Weights of a small GPT-style language model, trained from scratch on English Wikipedia.
Size: width 256, 4 heads of 64 (2 for keys and values), MLP 512 GeGLU, vocabulary 6345, 11.5M parameters.
Architecture: RMSNorm before each block, untied embeddings.
Training: a variant of SOAP for these matrices, 5697 steps.
Each number is 200 + 20 x the weight over the matrix's rms, rounded and kept within 0 to 999. Layers, rows and columns count from 0.

# gate: layer 3 MLP gate, 512x256, rms 0.142, rows 132-140, columns 0-127
# up: layer 3 MLP up, 512x256, rms 0.145, rows 132-139, columns 0-127
# down: layer 3 MLP down (transposed), 512x256, rms 0.131, rows 132-139, columns 0-127
gate132,189,197,229,207,192,192,191,186,220,185,213,192,238,201,179,215,184,161,191,196,211,214,238,161,175,206,173,221,200,187,209,199,195,199,225,167,187,198,191,207,226,186,200,265,214,266,203,144,204,172,228,161,235,222,201,210,220,181,219,193,183,171,178,214,206,188,179,181,228,195,198,218,198,219,200,192,193,218,203,207,166,197,201,184,204,180,205,232,186,186,199,197,198,189,188,179,205,170,181,187,191,227,203,214,219,206,167,233,200,197,201,203,186,213,185,206,203,226,240,205,166,221,192,220,200,237,185,186
up132,154,218,201,206,184,184,204,207,186,193,200,195,253,197,184,180,211,211,193,203,203,201,211,168,218,163,216,198,211,181,211,186,161,195,213,167,186,150,236,210,210,208,181,202,187,207,212,202,265,209,182,200,190,217,220,206,208,173,199,218,177,162,230,219,180,192,183,173,251,223,217,188,198,197,182,180,210,231,210,206,167,209,232,178,213,147,192,222,191,181,183,179,184,201,212,201,166,164,200,205,220,207,170,197,201,200,171,227,197,213,208,230,188,209,209,189,189,246,216,200,188,233,210,147,204,238,200,249
down132,188,194,178,192,229,230,246,214,219,180,208,175,212,209,200,176,229,206,201,218,183,178,192,185,233,208,194,216,210,208,189,167,214,204,187,229,220,200,201,173,212,218,156,157,196,187,208,228,214,228,193,200,171,201,224,243,215,159,178,201,218,214,228,207,248,185,220,226,181,185,192,191,229,183,207,197,231,184,190,229,203,194,210,178,194,201,188,191,201,216,193,167,173,192,222,202,231,192,219,197,157,187,188,216,181,219,237,214,192,195,230,204,203,173,212,189,221,182,191,182,219,210,206,189,200,215,230,195
gate133,187,230,170,211,150,163,202,205,217,178,211,196,183,203,230,230,171,211,218,221,227,232,187,180,196,166,243,183,211,198,180,235,194,219,224,177,193,171,184,196,175,193,201,205,195,218,229,205,181,204,207,205,161,194,200,182,222,183,196,180,191,221,169,229,195,187,177,203,211,196,234,237,213,203,219,220,207,214,204,205,190,199,196,195,217,183,190,202,193,241,210,205,233,199,197,188,208,211,228,227,173,208,173,192,199,215,208,175,218,204,188,189,191,206,223,186,168,205,184,202,222,225,153,209,187,213,210,171
up133,230,210,226,179,190,173,180,193,172,206,218,197,215,205,224,229,196,175,189,202,194,189,221,195,181,178,223,226,195,195,207,209,212,219,190,204,190,223,231,203,197,224,187,194,223,188,175,205,220,188,204,198,214,205,220,186,224,182,204,207,152,198,152,159,165,170,176,209,213,218,166,227,220,190,207,192,213,183,220,167,162,218,186,221,189,202,224,215,169,219,217,231,173,196,208,185,196,201,211,187,165,157,161,199,204,203,213,195,196,179,190,172,193,194,233,189,205,185,213,202,203,187,188,187,221,192,223,221
down133,208,186,228,211,175,221,197,215,192,190,203,205,200,197,152,175,231,175,210,177,186,200,200,196,189,215,202,207,173,194,229,190,166,195,185,190,202,195,195,169,216,179,231,191,176,199,177,169,223,188,218,202,204,213,200,212,169,206,186,221,203,208,202,165,204,213,185,184,198,215,170,159,186,223,219,203,222,228,178,234,206,186,215,202,193,191,196,223,207,155,199,208,185,184,220,192,196,213,191,196,209,211,209,199,229,180,183,206,180,203,198,226,221,219,176,195,216,202,218,181,187,188,226,233,237,217,215,191
gate134,206,216,192,213,185,216,156,189,188,175,203,214,167,231,205,215,235,164,179,172,209,225,192,214,219,228,194,197,201,192,177,230,195,227,191,165,205,193,176,236,201,196,216,183,190,185,188,184,187,217,189,214,196,198,206,225,206,193,222,188,227,213,227,202,222,220,202,191,217,205,209,220,190,225,218,172,192,198,206,224,179,199,206,178,201,218,192,205,162,212,177,190,204,186,188,184,183,196,186,163,198,198,210,197,227,200,208,177,210,146,228,172,238,167,188,204,184,218,208,214,184,225,181,205,196,181,184,200
up134,201,183,189,186,171,189,146,184,203,186,207,233,173,230,227,216,217,170,198,184,194,191,199,190,238,191,200,194,188,169,225,244,194,222,192,182,200,194,186,210,204,223,197,176,187,195,209,169,180,218,194,230,216,194,206,214,217,191,228,209,230,208,218,227,209,197,196,158,186,211,210,207,212,217,261,190,210,197,198,210,191,223,187,201,231,213,225,191,191,196,182,213,180,182,186,178,217,197,166,195,213,202,199,207,205,217,203,207,193,159,258,169,215,191,208,212,175,217,201,208,192,217,199,212,217,204,205,214
down134,183,208,204,171,193,181,240,192,208,209,228,186,207,194,181,198,181,228,202,209,169,183,210,210,158,186,196,254,203,168,206,181,197,208,194,245,178,197,200,207,175,199,202,204,211,194,227,223,223,181,235,202,176,169,197,192,163,189,181,229,191,197,206,173,181,179,215,229,198,177,147,197,204,170,192,191,226,205,225,168,217,220,182,221,176,192,193,187,228,176,211,194,193,205,224,219,213,219,205,220,178,210,203,193,208,203,176,202,200,249,165,182,203,189,214,198,200,199,233,203,178,206,224,202,193,183,192,187
gate135,208,198,173,188,182,210,222,206,209,203,213,205,210,235,220,174,218,170,181,174,225,184,187,208,210,237,199,179,210,202,154,220,153,207,181,197,176,212,174,173,182,182,184,228,183,216,161,192,194,209,212,178,216,195,211,189,173,195,186,201,229,177,192,200,202,181,198,187,192,183,205,194,226,203,192,212,240,215,177,232,181,204,198,129,187,203,229,210,197,195,208,246,208,192,223,168,224,201,185,189,187,221,189,195,214,214,165,175,159,172,197,231,200,173,207,189,194,186,204,168,231,193,197,184,205,216,205,180
up135,216,219,214,210,223,179,204,199,184,186,209,206,173,182,191,193,170,210,227,186,212,217,205,247,224,222,206,195,190,201,193,184,228,235,200,194,204,205,240,195,231,237,234,186,231,177,242,194,181,187,208,199,195,183,183,224,244,187,209,230,179,200,214,174,188,205,231,197,225,225,188,196,182,222,205,207,199,231,191,185,209,177,230,242,218,215,194,204,198,197,185,150,181,190,156,221,196,202,198,175,180,163,184,195,194,172,239,218,215,238,203,174,227,212,184,167,214,206,210,209,209,193,188,184,159,200,206,227
down135,205,181,195,213,221,196,218,184,144,143,202,200,205,238,251,205,192,162,226,205,222,187,197,177,184,201,232,180,224,182,185,219,203,231,188,175,188,235,195,179,214,179,181,232,211,226,203,252,202,174,211,204,197,206,205,219,208,212,215,197,247,180,182,158,242,185,165,192,178,154,186,178,196,181,218,195,213,236,205,238,199,235,202,176,195,196,231,254,151,187,193,204,183,205,190,202,235,227,198,203,218,185,220,161,195,189,223,185,142,235,208,222,193,223,185,204,225,173,192,184,199,266,228,213,200,181,214,217
gate136,194,170,236,213,182,216,184,219,199,203,188,216,213,191,192,198,232,166,224,204,168,190,201,191,189,213,167,183,198,209,175,218,203,213,153,193,183,209,215,176,196,196,226,220,244,177,204,220,219,188,229,217,199,200,211,188,223,206,209,192,222,191,186,191,188,224,165,215,157,219,179,203,166,240,207,240,192,196,195,202,212,245,221,196,202,192,139,188,197,202,224,200,211,181,168,217,195,216,175,187,191,225,151,187,219,212,183,162,192,207,216,201,171,228,216,228,159,200,190,225,211,195,203,221,238,188,183,216
up136,197,213,212,193,195,216,197,154,179,231,188,139,179,191,253,160,216,203,248,220,199,210,213,199,186,183,183,199,184,173,206,197,188,203,197,204,228,205,212,175,203,182,182,214,174,185,242,209,173,190,217,175,193,207,210,182,194,199,220,187,233,205,203,168,254,185,180,209,186,190,241,195,232,171,225,190,193,177,217,217,182,229,181,165,202,163,192,199,207,197,179,217,156,213,171,216,196,216,213,233,188,241,190,192,204,174,159,194,217,182,200,192,157,176,232,174,231,205,193,176,190,161,215,155,174,181,219,170
down136,166,193,207,210,220,186,244,200,190,195,177,163,215,236,247,162,230,192,209,183,207,201,168,160,210,203,199,193,227,209,189,187,191,229,175,219,213,213,209,206,197,177,191,206,214,224,217,208,209,191,191,206,197,164,205,146,195,199,188,210,187,197,208,220,194,211,192,191,195,211,226,185,161,229,181,243,199,200,216,222,191,211,172,214,206,215,205,195,174,199,219,184,234,201,191,185,201,217,184,197,219,172,156,197,223,206,190,199,202,252,191,159,197,218,188,211,182,222,172,198,177,190,195,258,224,209,184,203
gate137,208,178,207,169,202,174,212,182,198,203,197,221,193,214,199,211,221,173,206,220,229,246,171,208,169,204,175,211,220,198,183,222,216,214,180,241,202,210,204,220,228,192,197,184,199,192,181,211,208,234,201,221,206,202,212,209,181,206,174,166,204,213,191,205,208,205,193,171,208,179,226,187,173,176,234,189,233,199,173,212,204,165,204,181,214,199,202,208,193,173,198,182,182,184,188,179,213,199,207,197,185,204,191,166,218,185,201,180,165,187,201,218,215,197,211,227,175,202,201,216,172,216,224,204,175,190,213,203
up137,205,217,198,206,211,186,163,158,239,207,190,201,214,202,215,176,175,185,229,194,182,223,164,172,210,200,210,216,214,183,223,191,218,162,199,201,165,187,237,230,192,239,200,186,212,212,175,177,155,276,159,180,217,211,220,185,230,186,181,193,200,198,216,200,197,210,208,176,204,172,193,200,207,190,198,213,195,183,205,195,197,244,201,226,172,216,184,181,204,218,167,203,182,214,163,227,192,176,229,191,214,208,174,226,216,208,205,219,182,238,223,207,196,193,178,195,197,199,210,203,183,182,219,218,226,254,222,205
down137,230,183,192,216,185,215,229,188,175,220,200,197,184,210,170,214,234,202,201,171,190,215,203,220,156,225,201,187,186,214,162,206,209,239,197,166,194,203,206,214,233,175,187,233,204,218,202,205,235,167,191,205,185,160,191,183,194,201,196,199,182,207,179,225,215,207,217,243,208,177,201,173,221,200,195,169,196,195,188,205,210,154,199,203,176,211,197,222,229,164,181,195,229,174,220,230,226,196,178,202,199,204,203,184,211,165,195,189,168,194,189,185,208,217,217,224,181,217,180,198,201,187,250,220,177,205,191,201
gate138,193,238,197,168,171,199,246,190,194,182,198,203,217,175,179,196,184,194,152,200,190,194,186,198,178,200,199,195,160,177,239,205,192,197,182,216,211,212,196,215,189,221,225,210,209,218,204,207,167,230,179,174,175,242,214,193,200,166,214,175,212,171,157,193,142,210,206,189,156,185,191,203,190,186,167,255,239,217,216,182,219,212,240,211,200,178,154,203,220,197,212,237,190,213,187,186,229,206,174,211,180,226,195,198,197,190,176,181,205,190,246,152,187,217,242,191,198,200,201,199,193,215,192,199,191,210,221,183
up138,164,214,206,159,153,190,201,211,193,185,213,201,197,221,230,217,203,205,181,182,231,216,173,199,197,194,233,201,192,186,199,207,200,227,202,182,180,186,158,187,194,237,193,189,199,196,214,224,182,167,187,201,203,175,185,147,207,195,214,170,218,216,165,203,203,216,212,190,171,216,199,169,191,208,207,216,228,214,216,195,125,198,204,237,172,197,186,201,170,168,221,203,202,181,174,215,238,205,232,225,203,210,192,180,184,189,209,206,193,200,228,177,186,237,196,186,192,219,183,186,187,213,198,213,207,218,207,189
down138,212,173,225,198,193,230,239,207,207,172,188,205,235,155,182,203,182,172,191,180,226,180,240,188,178,219,225,177,212,220,151,217,200,186,211,195,199,199,220,193,235,201,161,192,199,181,210,178,201,214,188,205,186,239,201,245,180,181,174,190,170,162,212,214,216,177,213,215,216,181,211,215,206,219,189,202,199,215,191,171,198,230,183,201,199,213,211,198,226,249,245,202,184,196,190,178,177,230,211,193,191,228,229,224,190,211,233,202,176,202,234,196,217,173,241,229,194,221,205,206,189,213,186,190,216,209,207,217
gate139,189,204,206,238,214,161,235,192,191,182,195,220,193,192,200,218,187,204,184,211,201,160,161,172,219,209,150,162,216,198,219,201,188,230,202,215,193,231,184,184,215,218,170,208,173,189,197,194,197,191,191,241,209,220,234,194,235,206,208,205,171,178,172,193,193,198,205,236,203,205,176,208,171,233,202,201,165,200,238,178,215,187,194,220,210,187,205,214,172,211,204,216,177,158,216,180,211,199,204,192,195,201,190,216,207,205,189,173,225,202,193,193,185,219,186,187,199,213,217,175,212,199,177,180,193,179,197,225
up139,184,169,189,175,203,222,184,192,188,178,226,190,197,194,212,136,184,181,189,210,227,205,169,193,247,197,196,197,195,196,209,202,225,175,218,204,181,170,227,188,168,173,178,207,190,201,218,185,170,187,192,204,182,205,174,196,225,185,221,183,188,239,189,189,224,187,197,191,165,191,188,215,215,178,209,199,233,205,182,194,179,209,214,204,202,215,179,199,206,184,175,170,215,214,210,189,178,201,183,166,201,185,176,217,174,199,215,224,220,201,229,216,213,231,219,187,182,219,214,193,153,182,197,184,203,222,203,225
down139,232,243,190,225,197,216,202,208,211,225,181,196,202,234,231,238,203,218,190,211,210,200,219,215,182,200,236,204,175,185,208,205,169,212,203,200,207,196,178,229,221,224,178,194,195,209,192,205,231,189,209,189,236,198,210,183,182,222,178,199,203,174,198,200,191,187,190,191,217,216,206,183,198,213,225,215,187,221,220,214,196,200,194,192,207,177,202,189,236,208,205,228,202,226,177,218,193,233,200,237,216,232,233,198,209,207,186,190,206,197,192,170,186,168,204,224,204,197,192,219,234,219,218,204,208,177,205,199
gate140,191,172,229,188,195,186,161,194,169,203,230,214,213,174,216,215,180,195,199,211,197,197,202,205,180,218,199,187,196,206,190,206,180,235,201,213,215,188,190,194,161,213,249,204,214,176,222,180,168,162,205,199,195,171,210,213,223,178,179,203,190,210,189,185,205,209,190,209,212,189,193,196,227,175,217,178,200,234,222,241,209,227,208,182,193,182,188,212,224,221,195,208,203,191,193,200,201,188,213,208,190,195,179,189,208,204,195,175,199,178,187,207,182,207,239,221,185,192,226,198,199,223,201,262,197,211,209,252